Weights of a small transformer language model: 9 layers, 6549 steps.
Each number is 500 + 25 x the weight over the matrix's rms, rounded and kept within 0 to 999. Layers, rows and columns count from 0. Numbers have three digits each.

# layer 6 MLP down (transposed), 640x160, rms 0.169, rows 12-98, columns 80-159
525487535514464494509502491519542529524535504535536520498514513533507458506471525503487467540569469487489523485466506475506514479520548536487524538473556524487523494515483498491511474543480477495503542505490502458517466468495488486516471509
468470509507523458492459499464503512524490470493489503550468516510461476514495500561491495466506506463565545544541458525503528473499445498538480501562509475502503478450545548477472478456529500480526493471528504455533479537551481454444451542
483490517482505530504508532463475504508465509515514467473510487484534476511519483488531517512510508507478485509502506502522476508471520516480553484500500485503514501469505511507493560505507510490492522522496455486536507498483503525495507487
502478497520499516461485489523493531474533541499488468569491497484519509492511516449529482476462485537479473452458501483530477509487535496478494503531502501504478486488467482500558526507497491482467527474514527486488427538470509504490534537
465497467470519483546456521537485502521506497510457453521503534548463482491456491444490524487481513466526505465505501480461491550501455492519493526512504464517495496475514512500552516439528555502497522504494491500483464521513473475513536537
535427471526534488512523506531494490487510517505462523580535563514516551480513446543540461527491488441503492499501505482492497502476479511468496515511498496519494486511465485470465494484517548472426569517513514512501531462471481483481509526
479557473478476492497513507502516488568486517457514502483476488483533550535532516521525488516514496490496433524493491484521452509509490465528484491488496485527517531481478453530508525492519491492454509516541498532470435466469536488502501490
507532503492512519464519478475486427501508504518492442523519518514520498497548494504488504452481478477500498508524490504479521517496521466532508471470500499486528509534528450462588519478489485464483511511487532538476469509492507522445535518
496534504540477529517478511467450507482515539506499467483462521443502533510537466496492495483479544525477506468517506516501529508490523544499501492515479512481472513471512504494527464479469515524493520513509513522512465459535510508521490485
467485464488490507480442490519480509475549521480546507482508492508492508451460510513454455463461436456488512535492477552488476443559475479517461470487523511490515504520524487531505525511531499502491539502495445493516501493434492542470524542
509448504459531500520536472480493483506492521492508511541532494449471491511519470484455571505540493557453509474510541444504492494550450485483477487511457515464477486522489521436477468488529473471526524495480476446507484506534503480499498508
506497514511507495509454505542483526513453502485487550478530506502499544480475530481492528516466485494506535523525516531527510509547555499473508509502495477489482530457502480546521541514512477550504496514539472528446464494472524489484509490
468459533500500500467490468532497499490522451461534504475494447509514515466527501531498523444515483492486499527519503496468484516538448534552484504462494468508520489517558485494527560443501500552487489480538522515490497502473511547484428455
514508489443483485518504493498496523557486487504489519481506486553467491477485532479480489428504515513473477448499494485501458524470496475491493509482527452470470502518481516492516532548491514459523515554517557486491462498476539500477520531
446513482523467517506529488532555521513474504495482488533505518514542483492530501515481480501516474487508490507482483472513484501483476503506520542528504527470490515451503443502468504491509465555519503514501440482514507494508500490538495511
503464514517497513529512518474493518510472489532503489529496496489535449505507489497535510509475522491496523479503492480511508516508506458469503512530505513500479477514538485480537524478506525535490522515447505524546574485554526508509487484
483498500489517489478492480478469475482508519508490508501488476494505516490494483576469493473486468473532530547519478472549555454530544497497499476485481500521505511486493518564456481519516539498483466515511484479497448511520549507543477465
541460473482467510469498502477470493504509492528520512486480501476519526493507491487516497514455531477503473480503533506487523508461516503503469450476500497483488498479486506501491500509505523517475506549466507528478495542491530482522524475
467485532466508545472517493487512492509508513509542534472485503516510492481479498495515561510546494477475550540512487529518512512493477480505492498542490461518487483442474514537534516541503498501506539511476533522506484522470488493514538501
500523456509510527494508476495487468468476466479489466531501481462528405488528486470517519537560448543508501512506488500504503529468472501518499532527507507548502509480489505503498491486469511473518533518497451493467534518524507516519538501
518534514503520526518526489499485549485505437463471506499481453517568457514504495482499487517502503503521526483505495494515481518506564476502534500521514510505540471480494476516489497487488493469527509512494507476502487456488446495464492502
504488499492513543502537483529478492487516491490503531511528475536455499546507514515505516488488516448502456506497494521484520477500511499506469473503515481495491510547485470485521491472508517481521452504472507513481510527461463465548590473
494491528498522516488504492509503548464509484491485498550487516485472520521529482555466484515509495505503494486491501466521488474472475500525501509498504516458475519533483482470514523453485511504543469546514522439552463524548501485508596480
484488522530476469521514538507516476527483506503528483534490546461497527527531434496469526480507489507490530540533475482526454509492477481489505496544507491502534517532482482487516492469503508489544477511529514508529508440450457483535487492
437471501527508492516511493503517478483521491502513486493509494536510523488531490515493507487525515500504501457505531504500519484495531522493508477483498503488454531509528510513445469471515490522491452470475490512508494496480511512512537486
508491483488550514478551460503483472476503498549435517516489502512512541453502503534527458452471493486499478456466505493488516470511511516534501534492519466513487514487482539429476477521487482534479496447467476537458500500489522497506499534
492522484500506507500524472503488477503561489495487530518545482474492518501490487466449511497481487503448540548504478533533474470544518524504489545476526485491479473463485481496487551456515514577481473496483478473501534467500482474480506525
519502499546562481499513489484507510467544537483547501468511493510505518498473497519519524465460454494510531483500493496449494494496535493463509549502538511460491461476523495484489510468474514479498507505476516522523500507436515494517536491
526502487469470501506519481533508508532516499494512447478502474538494496543558499519513473538513476506487486513500492544507498535501489549497452500460546501444470469510551526537495497449526457501534489530488492497527486528489520503457469482
480486487507494457475521469477462508459488456536462500517501509461477488496480483553528491547511501530489488519487499534514428555505511524489509484525502533499504522538478492505560532493495483527475492558531477479464522469494469525490554513
454503500489535531469475473508477523486465535535479486527488493525502503473484454505492532475468500506485537466488512479497472483539505554510496463535480523530538521526476494482505514509478566484447517505517493531514480501522428493529464505
503510525533524491522448512482519534529485528499505511514485500528538505517500486473496509501504515461458511523508480470545486490527537470504485548512513471464498508428536515525513491485521514489525486513460485480524491483532457463494463476
491474491484491489499488502461519510521492489546504510487504478487513479509531492484499489480511488488508493475475494484525511518480521485520510497524472485501510508498509484501483494505486475535522498477486491502514516501496489541488485533
487492493486522504503478494510531489492487481492522471494520492502545498525523482523505484535510511495474523508487508505519527508476481509465483512511487545498501486475520515527473514533506493493528511546512519486489544487544486492468490521
527496456522489490503450463533534507516536470491467508489489504479482500513526495543480461513534531510487457457503491515513459489475511502468522517507532526530469474520520473482529543506528490489471428561527543503480503505544503493484492534
507483459488491481507495486535471486520501522513523537486527521505513497471493532496489495513485490507481526544482511501484502463539505510492495493500499500446499510512467513519500486509526520470504497502492511489481534500504491523507439493
470483483500514490508513503471489489499493525490507497469497491492534468542491517498506494460563532501514506539474549492510524541449517558514562449517504502487498484519548505478497530456468542481499497472502548465507483549518480468475446508
524509489481535485498457438503470503524528436511527485458528471473505489513487499502511492519494529497426520515506503520500504519518475503531493461465508472481553535510495492573483491465528508499488450502552476529545471488465505503507532474
487471450488510505503488517516509484495508502541491477504518507483541473489517505477476505485531501505540485517497508494473496494501507502529498517527502489503499498496511510503487459524512457526516469516498504485507515514509472502525454476
523487490494512544522525514465508491519489510496500470498528478475492469512518525482502534520507467524545500495504488483519495497510494478492475541490492510508503476478511504482458497504497514495502490504478486497490515463548489512496495509
491510488505509500492529464502483467471548456494490498455511472492536484512534456479494492537521493514461464497502503529468496508537479481500503455473497506508503497463501496525487517460472512497534489503512511512496540484528541534530492491
512457510489499510474476467575467488505503520480535533512476449481482520490494475443512554517469501469478479500490530499485540501484489526538506496535491485521485493539513509495496544505513463536508444498509531528476502456537507530483450519
478459481507451505505475503498497474534521501495487503499478461446475498501468526520449500516496530510516480487483466445469533550487551498507495535493529494531498477483496497455498489521477480513519496550516572508537523540497505521449583545
467535490533472492466524506478481466486496523506534495484519469506482494504507478501521521497509482555478486503480507538491530501478528496498504512528494529519476570506488529479494509495495516474528486457492486503543456518483503474473565504
513487457531520524491478548500519523515500488500502513502524489516510490495546505479491522505521502522507474544510484472447497494471514515523490514531518484489502502494536474497550479519499472503473474509495503546513496498496498475500450497
490504491516518517471515529490491505470506506494461497494496490459502507522491535520500475530497511492508521519501493470524511519485531468503514511469460507506470524507533530488504496501491506494489475509483484507504501493521531491504452511
492467509464508517521519444443486512521530462515489491461501515522469476518524479484494526504483494512530509524510505523471535512495455472493472478508487507451501502520458496478480469483522523450465546504481506495505484517515512460525534493
508530491490482488498553513513507482513493462489498486506550469535489510459493506505502512534506494493499532538485498524499459449495510436469509492499497479480522501537562509501486519469496484490493475517518526531528543531522475485508508517
450481529502525471530529501475471491480500542531473499509493539561495526504499493486535555527485514559524451516520502449489491508507469524551525482479493515536516479457499500490526499467490474517458462507519550548464545532524468481522494488
491478527519513476491509465508543519458479514546512506521533548443475515553514503494523485510511519448453532520555505452546541489474489512474477487492507503485505494550496531475515438473499520545500518513513504491487531505494507494509494507
514524504511497508495497492506509538495488493495492493539546490529500489512516466475507497526475501500494467527516507536500516550488492506491493500477541513524500459537498542481499514499548489515506503501512507494509486516508522459473494523
541529482516500486517506516502535488511524515446495495483465477530500413454478510461515515483475475530552529508486509476505513510430492470469506525506502504474508466477489502469520541482473476505457500477529467485495430557499484541491489525
474484556505491491512511476487483518500481513510510497524475483511481486550538505502514519492531530514465501530493479520460536459479518527433527467532536514464462521488503491503481540485479492528514506523461482493495507496553519536462503496
459456495516472451517514474521493505517491510523540477473484486516493523477532489519509519525488478516539528500452524470478494528496557533502468507492540512523532486497493489494528538522468516491511497489527481528512498495516497509437458508
541535533514494525512468495503519505506542462459533494457434519531512511457509540475505474513513493512415525515465520442496491524559479502499511441481505505492538516475498460521525512474498487480494513514508484499520488423546508505497433514
501457479515512508567495518484488500528477511517447472525520493482532534488504512528576485553486480549476462524497549511491452499473498516483504558512498504491511503436490515542444465480502507460502512493485502503529477504498489523524547453
488483490487515494502518500519562536454524505438523484524529536458443483507460485481520466484522483557501487481504475486474501479455476509475527455492467505509472520504471511476492485502478539478501501470486437452499482528509482522465519443
476483469494475537512494500542490511500508544507505486503477487501511501498491505518477495515492474468479507459493482468504500457462476493494477526474541482490504508520486441534507460481534481504474553547463563512568463499465505527483562511
493464481506500526511512505516493503519499493491475518436460562502472486462477523532489474494540493492497497538451474431496479522524510465492510539496523455499498521496496517517529517500536524536466509478525472524465478513469488491479470542
473475533498496492490496483467516519472482564517449463488473527487489513526483499479493466495524467508508527459503528495527514466465437479489506510520478477527488511482442534508483506441526551488456486492484430516526534470505522488497536479
451506511486543469519479500498491528501473481510475528473506543521501461498499467491524550452491518533489506485514518489525449481511501502492464519468492502512487503505500516489558481495481492464500540468471478492508493524505531487516566549
553483529517515563488520519501514521528531466522538528473500535499563503450548497500546509482515506519498465511483515499521480522474524466485492477481471501534454511537471498507567506478515471454492478520462518509481497534485467538496519496
498507523484506501495488509519553545488493497485554492533464541491470525517479442513484505487489503514480426480499457507502521473518502505491457487527557483512469523488504503443522512542478439497519546521500517511501538463522490457462580492
519477500502490502503504515477510508472536519479515553493471497516508511523578493484490492513499542509465517486484517507543488538455490520444486496521482479492510515484512534486505481513498480523500495504491500491473492528503528486503528503
513523520495491437481519474505477447525514536461524474471468513532472480520437515540401490509484484487519515505492536475539476499455487525525549528518491502482511517487448564565484445478520513515500488517525521479502444497443523517488493490
522454514522542521495524450506496496482502501486525516485517504512506523503532464568522498444459497495491533475465525451522425543477484502534477510503485503491486494565519501506503471459473496470497506503480512495490515481524506484544493506
500508529508473547529496491482516523554469496499530489564521516497488498489447513469510487509512450458489515529486467515433489490504483463493505495496475502477528538527474523501478512523526561488499484499517478523502529517516491537509506514
530469503512489465496502534511484520480504490476501525508485537513487488516507502510455488488482514488471500507525484534464526452489467499497497483497504507502497495530521513496537492512518497465518482484476480498518513476478486521490530490
504511501501459505509469504482498508453522509533544513535543516521511534479465480513481491408478498498450483499510514544485487498509518514484438506482515495486486466481547504498488514491466514482499531517423470545538488505523512507501491512
523522507536455511515512502475494496521507507499479556467517509463501514445517494532454506526480492486483496548515527536499482480475484445505463499450484492525535484511517510482512520520415495476577528516486505533529501532498515532475545470
488541495484492514486487532486490500505471483498511490524492513538479482466516506521515502515496489541524468526509497513478520476460488511496498541454518538508493473524481484516467472503493513495535489485549524514518481492535506502492554520
513477518495478517510493499498500486498503520558530522430523513520433497524513505524499480502493505486514517532487497536512560502485470510502528515519476505468456491481502494506531508515513478486524502483460494494506507480487466500482592534
492561528493500501492477448543524503455475526493508520500499531483471519531490490538471530473503523463533506542528488486475481485498542523498499541467491488493525460492442505496517473520533452546507474494501440493531550501506510502536465466
470523491522477510506512504493491474537492546456504500477499419504499491495498518467475471489526454477511541491502500519473520511500505482519521507484488511496533500504507523526468497559474495523495469468515521489465459489456513510545508477
469487473432512489507501550478484520534481571506488488482543511492554470475457546485504503513475481463484519459502512521512508506492506498500487470480465480485496475488463539509497494510529489507501501517466512470482452520460476524516546476
532489486540513521517516522479545502531467494515528476474487476505481489513531489512501469476531498530522500490503480493486488511473515529466489511520479490483468515519520495555477489515513495503496509460540474504532498499503522501480463470
546504510482487502495523495509508464508518496492502470530461571509436502545471450509533530519499485502512468472504525493513539474518505524444461497503473520492477496528508547480499469469513537470487529500481506466529537501506524490463530518
532525521493505505505521514472528520483533487486464479485495513477509495490504498523484480494518517512490524482509527500500500505501536522524490487482491485448472484524516503540486494509500474530515519556509488515482491504519485494509444487
504516515539494514534504498462520533498531532494463502505551471430462489521469520499483533522457500458465447474567454472514515489476507481480500541489513505475537472530492467558478513484543489501459505480450452520556514499459493466527486479
520492518470495545483523487444508481496492456556489476545547543564504494529451544512529517545469521539515469493510515518442538524475512524507500490518534476485453516527449462491477460506469478523469486478475480503542515528480494493517481502
519502460488500493523474509508468547519515510465466480499506481501499450500515535439492543551512473531478546501499442526475488505526499487479516496521501491494526479504542542505508500465478506470499492517508460518503544507497501537467525468
509464471485495549509537495532478513531462493459517485517472522481475480489505542468510474508531547519512553454528491498492478478461483521454463528488552478447520446466506499521488482481510530498461516541483497483476494535510550485497511494
514465536490549460503515505542497533492491475545504515496522478510515510545532494523542511502551486466511544479491514541518510484507482511507481490540527524490499539532528485489467495493471482479514540507496481446482493500520507481489530494
441503474485508510475545512470522445475550512523549491481526493543513492475486509521521501528459506550499534513508508458503499482512457474520478490513510542532465482463531493480500515513537467515530515521543475526489532497531502510501509453
510448525499510491508491499498579513507496532484551465486505513502487509531474490465492479488494508519490498481508472480539490516484454454506512497553472491505503504450503516511517506500520498524495526473541523500488468498558512518500489531
492526477479494489471530479479518504498513536535496511489484460490516494484533493502505496489492540505493503516462481499475496471476513521519513462480476484505493463504509554501485497492492501480489502510460507521475530514488469472528511562
488505486527500479490468532483473494540558467476511496466505487502494492508525520485487499478516517499529533549520493510513485524483483511472484514502478482484507496495534480500479468466547487508516482524525490511499486506519480466503444496
# layer 6 MLP up, 640x160, rms 0.267, rows 13-98, columns 80-159
468517510503463520504491543512457519520472484471428476495497508507532490474533553500552475471502503497535497531502493465518472509453527474464524563514462477482493459455507487461478482526463503519493488477489503539506539520543458505516496501
522516512453520546491542516454505498523474478502474473496488506482540553459484489479506507487526469489476532485520464480542514536480500459544478508508503504521483496507509535509488496461487462550465506492520486555469508494477501517486473478
533502456482486522555508499498513541488496483478475433539484487481474535539526474466500472496520517465520539505484531492524457507499565526447475505508513512523476502465466446431529493520489531486477543540539503454445505509519540503499513523
482548499506493502486508506452445478507495518451494506488523489479494537506508541468480463503497514502485533521518507517530472483473475457524497500528476486481503516507469515503479546497518504473476516529526540515436498546474541509462519531
500530447471530480514542524476527438504511499496496526512547474479486535511515469490488465490453478465486501507524503483499483484476507500517514490543481500520519525475536484494563538459551517479502517495481501469510497485493539495503485559
505534500495489480499528522453545450439459459524542472495481507527496532497528498517518500525509503511509511536476540520537515521472508483494479522502493468497466472480485506475500469526486492489453511482466513524490475508530468561521493511
527549507485471455588509519488515474477496474468474473494517553474498525519470499484491483512521549526501478530509518487463466471504526513466474511509473501527477467498501514539498453480517446475454495535501504551514520505481502554457486493
504525507501490486470508512497483519503504512519516518500502460478479492513492470493470445492506545521460517470498488497523566515469519474514448487487518535476473492535495488508553520506465474511484522508530502455456547477480501508478507474
483527543481485529491525476505477535492502531448482508500492511474496495490518510497494461484516490447471479487469490492508497466490521525515515520467501507537499559519513507526524456490511479504497454504462537525490540473494501493545498461
507509476519496489483481518476506496477474442496499484504543498482494460505486490530479490531486484481542524491514513448562501511478511480524513455484509526462537469525523500503492451475507513507472502489537481501484496525483511540495509490
507508501516501523558485487556453512545519526494499505496513535492495527498484518525494498506522487485508476487468467485510511498502527470532545469555484455507539490481519513504507478504450517480482493475532488497504487456499467505524484486
481459502533541528494485494480532507445477475501510454523520470510525537505507473505533501474461511448470487528543472499497473517512506497536489504457487497502514529459518486489513516482476498512501489507531522506470554441493529484494516549
462476505506528514498473494506531484538487460477553519490483490479504491515508461483516474511471474490519520492494463472502489498468477460488520481480501481484492504503483503455489488473450475512487528456491517480557497488503521539463523535
496495486506533503533482523470472475530559485461468489483483506509450514512492516525519479488524476515504487478514483486521520509462530472503486515504501501483492530501487542484510536527510499490463536502495503532457516516500461493483508462
471504475541525491505496516489496483516548512498518467548523495537511528484487501461534451500491526499463506484499480499542469484498497468481478538498507508477497496497520507493481497513528520504511475527484506502472504465481473457477485516
531542513505512527564530484471489544460509495512468486508497502545523464526466536433496461521550546502511475521502527487524447495476499497487470505452482540475475532513448487515493540495521490478460473533496462507501525488519505483513489526
484442477493491487498501518480420506531485480539503484494479491529532476547507518495515489514581546494462485481490531517510530460503522498536494505507525501528508468471492461502515524469473537478490496480511491458492531483480486468483498470
502509523530477512508499521503520555531467520489487533526469462496508500512493531504519449540488568486491506505491515479460503496472487478535484477460508440530523521509510490511490571496481520536476502520508545558507481485530492490521516467
510489494522519495518495492448522533522523475478484509507500517451479515503474499518504482480492458476481527495506480476488502552479555527520520509477489559533518500498501518512506552439524523496517456477516477497484485515507499500527522468
487498508522508545521514535534523477485471491479558456500548472510478478559511532519507504496514509517521504497481482481487475511501457474475444501471485508485466519469494481469513453540525524493516452458460518513485496507482504502552499530
507514468491497580478536525496501528515495497525502497488516418493492496486516559516493522495494513473486496480463493523504542505504493503503518548509490508507493474511510481537479481502568477528458428495504477483522495534515496502463558496
521537488521419475451550519494527486432491512528440483504484515505517504526473498545494482514473508519492528449531531496482489490497494491453473538558460516507487488541542516497494455537498508536480506538524520497494556532543505493493494493
538491507483439549506491517494534550467525493489501485515499510515474477484496496462501499495523494500502506525486459474431516488511469493496511495517500531497486497529510492476476499493486526524498493555488485550481515482486512501508473518
481489501499508502473527489522459528510502484474537504469519522502487525511471529495469434537449510513458518493498549491464532496514537510500493519505511455482523455539519531501496474480514485486486518479497534531495496527450512471539519547
532500473482526497481505490488540499467488506504448489511480498530474501495534523441512443519492491493464487482499533481508529490497496563502508479532475528480499510467509485491539486495522528520483486501522458495474533534501454510519462515
480449460485508496510479497493533499519504461482507458551479519512526526493463473489507492472501484481464515504516482463500527481485494535511495495472474486448521488493475470472552470561447492536517478452512520525486533517550535491513450518
521518496492513487527486487486533510485504510467485448482499506534515531546510506549514493484490474503471484498538515455455558472481537512525536521494499521534519471518476508490466484513501486520513448506471520483506486491507477471526464572
494489522486535475506517501503538452535500494497504536517478548500452507485478525486516492527471511473504488527526534495514524480494504483491489497497501506539496495492523539482498477535511552566523536516481506516471537501547496454486503543
524455550492498521451468489493502486492481521473540517473492449480547484472522467490465471486488531446497502530488531476459542498534487490506531485495457419492506498505514495504460478542479508525514480450500497557531519515545480497494487490
456504502465454500476475503477520492482465522499508493475520471498515509458475515519491493511490491499502502508521512482496494509478535520512507515508472506492501521513539516493524490533550540503467596489503491524487532495457519516497500525
473494507526478480482483513473468496485482490495480457476492507510510497494511486573468489514505493505523523469546490449485526529447506495507530472530528527479486495463468482487509543482516479451501459504493527506496511549488478501492527469
482505536499508486544502505508531498498516498504510528489467466525495480506459527518474490484484521472475523513477523501487492498499515500489535492493494517514526527512497494518496514497500532485454478500519499511471488478533498483521505481
504513484452512506508514516504502511430449516493475513457514488485511493532492523503501494497485460482495504475495487529514505490526472489521487536510486477465487459510528460483474514488459534503490512497515520524474486457485516463510466491
503502491482484526447519517558491464501485534499504494483506490504491487469498490478496522494501516505505530505511529498504547505515513504463464472481496493487528505494477534514518477523530517518509475478489497491487530490485506534490539528
503525492554517476528486526511507515504506490474509506499511464487503453497520485487471467497514509488495488494515498489502498522493517511510518520492506469525465493491554477521472496533541518463537507450473522531491520456497483471481492490
480462516451513504543511516540499517462513509461465545507492527514546512517461440485511495505475484489509525498519474467521507476544529469486518537499492477483476510513555527537490481499483524497451519488529473488463524500520510503484475496
512487466549494470483509508490498479518524516537462492510532477499528472490485501467551463538492528518403494464437529533511521511493500496479445487512491508528504520520441515522517479508500517453507465480446479537528516539538481504496486467
520547529509507548508544512478473529489480499469508484508450509517510503490516523489501500487482527478479466518502480482536495500518505494489521513481500519483496507488515514502501521516484516492528498497481517504481501472483492536513503477
491501471498522511479520507527488524493486537514526490492502470502484512503477461483537483491498436488480491545509505512476487499476540486476532486531512487546553499517531481477511457496515501504508520504478531439490510477536483505506534491
507507481517538497516459518522500506497486511514513488522495528474487502485520497443440438508464525499506514488520511470475492538519489451524513471529503517468515505479468507504523521494504518545471500467456459484503512529482497563479526518
534497470476503495535459507501503467501488512458488430561522490489530473497467524532517512520497529503527466528428531504542502492513487505507480509489496503480475464558502485529481474522518473471475507465453528495523567482502468488481482512
507477503500453515518488516486494536469536471558482430469485481453482504485486501453480512516459479522509540507464506481507501551520532533571471507482464473539513485479482525529529476479506499469499563474493509516505518473468538543521531494
496523487492514500475501513478543515471455504472512483507472540517472484468492454516534479521510496526475501486484535518519502486528551464507528491508487540506488472489505485530533487501553546511508488568509465481504495567522507530477501499
482482478489446524519501513489488521511484508508534535476472543527486503510461544509470449504491478497503498495504505491490529501496542520486469504446486498528511507523480485502525514485501511492503500442492451475519518526518540545460508472
514530487508501478521525496493485508536482515503536487508515555522500480490467461470483492455512487502524489507517496530486480516552508464513475498521490500519509495487508512489490485494509551526502497484506522476448514478491474504539540512
495493521483480526473513517491472531510499467448503468478484475484529519445536510515506498484517490503492518501456554473545440530479510455498494470490481489479520502496462462521531483484518562490465524467489476555536503528500510473542532489
522510489496455487502482516499489492456491473536437500496532496493464474493531496539523528474485511493454590516507478470551531463515501460504480490477527480494513509498464463443518540497515487506474530489500509550504532471497509499526488529
472469513495469485459516486476449514523522492523495513462483462503521511467530486497477529484498480511506498488525496487578482460515495490516532503515467491559498499487540489560497519469525520477478480531492522489473481512532507523502483452
468455483474491507535550533498540505460497454523461546475493501484468498525465543451505474498508493494461510503551511530490498492434474504503478461530496497510513489522526511517492520497528488513498523488544558499511506505512561539526466523
504496473478484546519528507499493495557476544490471526526467515512496505463506524475531500471492495486491513488508527453503496454484501518468507479468519514522477470515460534511511517534521535504532503468468507483478491519518535543530491446
484457507480535497514527505559520527501499476519460493485492439487492488462484512502517458474507520509537492522501509515551535516494490516510547489470480513508487488444496510542536509511512472550464482538517521498505507505525457483480485492
492446490471543514453560484473524457512502460515509480523451491489502512552533503494505498509535530450488504544511501468497468481499488534519506501477479493532485524508504510512470574493499517508525458471478497510503483502562506525529490459
484499482488482496561565528499503466492501552487507494478502523534494478485491471520492527512456491516498501510517519485479481471500473494486475496568484484482473507542483482510466491524485507485509495523495447473479491511462451508504498527
495465502526531507547502528540473537503515534484511479522505486555450478497539480451544503459504502475491480528461522505525486473465486491522427484501477497535507465459495477476519509538536483489430535524506490497506480476529528524497464474
524496495495505545469486518492510510499474482545498491523480507509523484477477500498453476482525428474496488517515526465532484517500519486518473498551494532545440509517473580463512499489509489506512521498482470486516490488515505502522498528
498497461534444499486498489491528530517450490549505479462529462553465523534496528514475514486489521479449543519492496497507520469496542516525513539507481470517472532516498467535524527504488518545457495497501453527506544492539514456513437526
519509511473501519534485495437489554488491509491509517491509514487514456526492491473515487492465452537447494500427514501516491471508501482507445523488472509527484532465503455496505535494528538497499551520458478490444470467484527500498499529
442503476570533514553532534431537501470511433524527528515483477488526496493486468508496479536471479463484504500504527486506483478524509478526483468499500514505461513531493504501525513529478499455476538503497499482547503511504457492514501462
504523484523498534560469524497537507475440527520448494509538525485521491520535453525514487471496526523493508519506451530481511537512475475518470505519489459505479503490531487539540522495477522470540474495494512493490482488493498505523490505
478516531554514512531516516495466496520499497510511503518496446445468493501499480486482528481507523480497573480488506498481525521487554493504474517520514500483503475495511492521519472508490481486494520478507511493513514480500535493465497477
491496505479502520465523509464464504495489504507504477541474544511526487534499548550524502489507478486502532503488499532491494501494504514526526507482473476541491466493508551528491530485488503487502498484485495494459506446506506521508476503
538457448543484515476491494484493463500505450489483468480530522589493483462514508489482521507461497481535463504495490507519532502516498494503556479503466490444520498553478515523504519404532512493514548529466488508486508521535468503506480474
501464489519485486506498510521493472532506458491478504472479523490482535503485491503533489488506430497517520488482463459510514513538521505491517478514483512498507518463488458511525529530491520483474503472497494539478544487503497509501505504
477497498519509506493526516500572548532543483509511484486497529511526449440477504493490490483524502494514496517500465523477478508471474549479496498516474486501509481477407476522444496524510541501554497526476502516513519537506480488484508471
479546479549496466526484500472568460494465529530489478535487529488452516500495486504519498505493522465530510536486439499522449523475469473507509489517495475500528488492501530520512475497512498527524487460504496549474515498537487523507464530
475557502427492468518491475495512492508494477502525457513484482517526465509530501512472463463519469471480481508492500509454558480521507490490557518489493506514503518516525494523498474499516497494527485529466519472505515499510541525497483500
524478486465468491497456484515521535493553461455532511511540506502503520501470498485476504457533493488461532490491476498475476467517472537514495513521469461509487499469505488496491503489494489513509506502504503478489514520528499497527509446
554508474515486492482537501460489449467494482470461489473484469528538504487539461519514455496507503547471524514508480492509515453570493511537496545547496502471502527473500482505464497532535455478468429520494521491487546497490523483539468521
460517473439475489474544505493472501523519506484515517471487486487518491520498458505440536558515552509512464546482539509516515507501500499508453524489492479515502490466511484457470494459493511521558511510481497500465539502558499564486529571
508492511491522522523494511471488491518525482414493507473465473522482517494532502528528503520549514542503506504502540490467517487509520494519460476491477495476501478521471444531479518494453520542485500523493494500497488479498466460533518494
483517496516467487462524544510496522502489502482513547452470478478451526522487484536484501493564491504497500547508507486546470482530491467522490483481441466442485503456465482538520472496509528535565445539466488513459508502504473479515526487
508551522475565482507516502529514487547481529486487448511551479506480528518465537471460502510495492453478511481526465473516518503531486510502492490472501512499454490466504509470501517482487438518474539489514489549518539541540491532505465540
488506498531470510523495486487452496483505488515505511504530574473488545515491482497462465503475525506510499507489530473480553515523522464498466469460475528533519548483523479494515458505516489563505500485498490502511526485518526545533459482
499493494504485515512481510531495494507519555507493507492481492488475495456501487507472472452480490473527527508497505454508487521506478523494521502510490520476479503523512487489542524523479493498561508500504516510502485518527513501499499539
496521540510563495509458462497478487505500500485432506493536509537520538473524513510499465481484491483511478489488499492508499501449487511516525510535500511475506500437515482504527497557482499487517505500485449494498510487531563526514498480
457517469498531514490486501488490480501533504527483489485481512556488508505491503475449513480475506511493484509460530531485467476474546490506481523518509479514501551498506496520509508514506475536497447528488525479501500495514501474510482475
477482485479489507517492526484542519488481491519497509503510466522469493512499498469469526434463487496507500523470496517504522511485479477496525490480492468481511490494536464525513490525484560498492511505507516506497494509476517498500518541
508500461511551471559477508471485502503489483484508464472557502505496503500525481527532513499491514500533483455456467511537523491495506520508502543519475490474500483506488476436453534475492514500428509455560482546552487457589528489517495497
498475485462525501495528520459502468493529471560511494493497517512480555503516437531478506572539522518514436529542466490520488484507464482510476488474498557524484452549495522517530520541505482513498484488482539510516525452507490507460491498
502526530482538488532485487530512506552480452522452434534494528485498425459490554507483431481461486480456512488508480492500511500545510497535514476531510503480498499509518496519549484503500497522468472544468463532480530492487473508492508516
521505488505487517523557514509500507507499472474523451486544479510496438467518457484509550536466517498526532527496526519481510530451511492473469519525477559479524497481510487491482526507472516537496448479480454471553493513518548475482492474
516534480481494500489518501460484535503482495484507485538489481497550504508493498523518441513517456482521536505480479502454491529492498556444497498544472527485480506552487533567487471540470471510506496491454493529513494442525460517502484529
513494486501510499489507474489502475490540482513503479500472506507520524497484448521463493540465514486490494476449504513485502477535528502504512523501474531429518502475451527499509512479494520496493514488536502487503486445500464526534496535
524476520513477486507491536523486544547471482491501547462536499488494485487540485568501467498469434524483455510492451484497525485480489465481464456528510508488485516501491497510516553505498458503514508532497501501528523472529469457525497509
466528501535522479491498505472480555442495527496510497493516551463452481542499497502451522495463488487514491491442515504483520539492539484480538486508497522532440513489486532501545460507468499527473504490472472529484561467491496519522503520
525500486481553503490497510480455531508486491488494476524508520506518488515497503500505496463498478493503516478478523500485512499508484479521481481494493507497519499548550524541507479501513547478491480480522493482505460442476478485485470489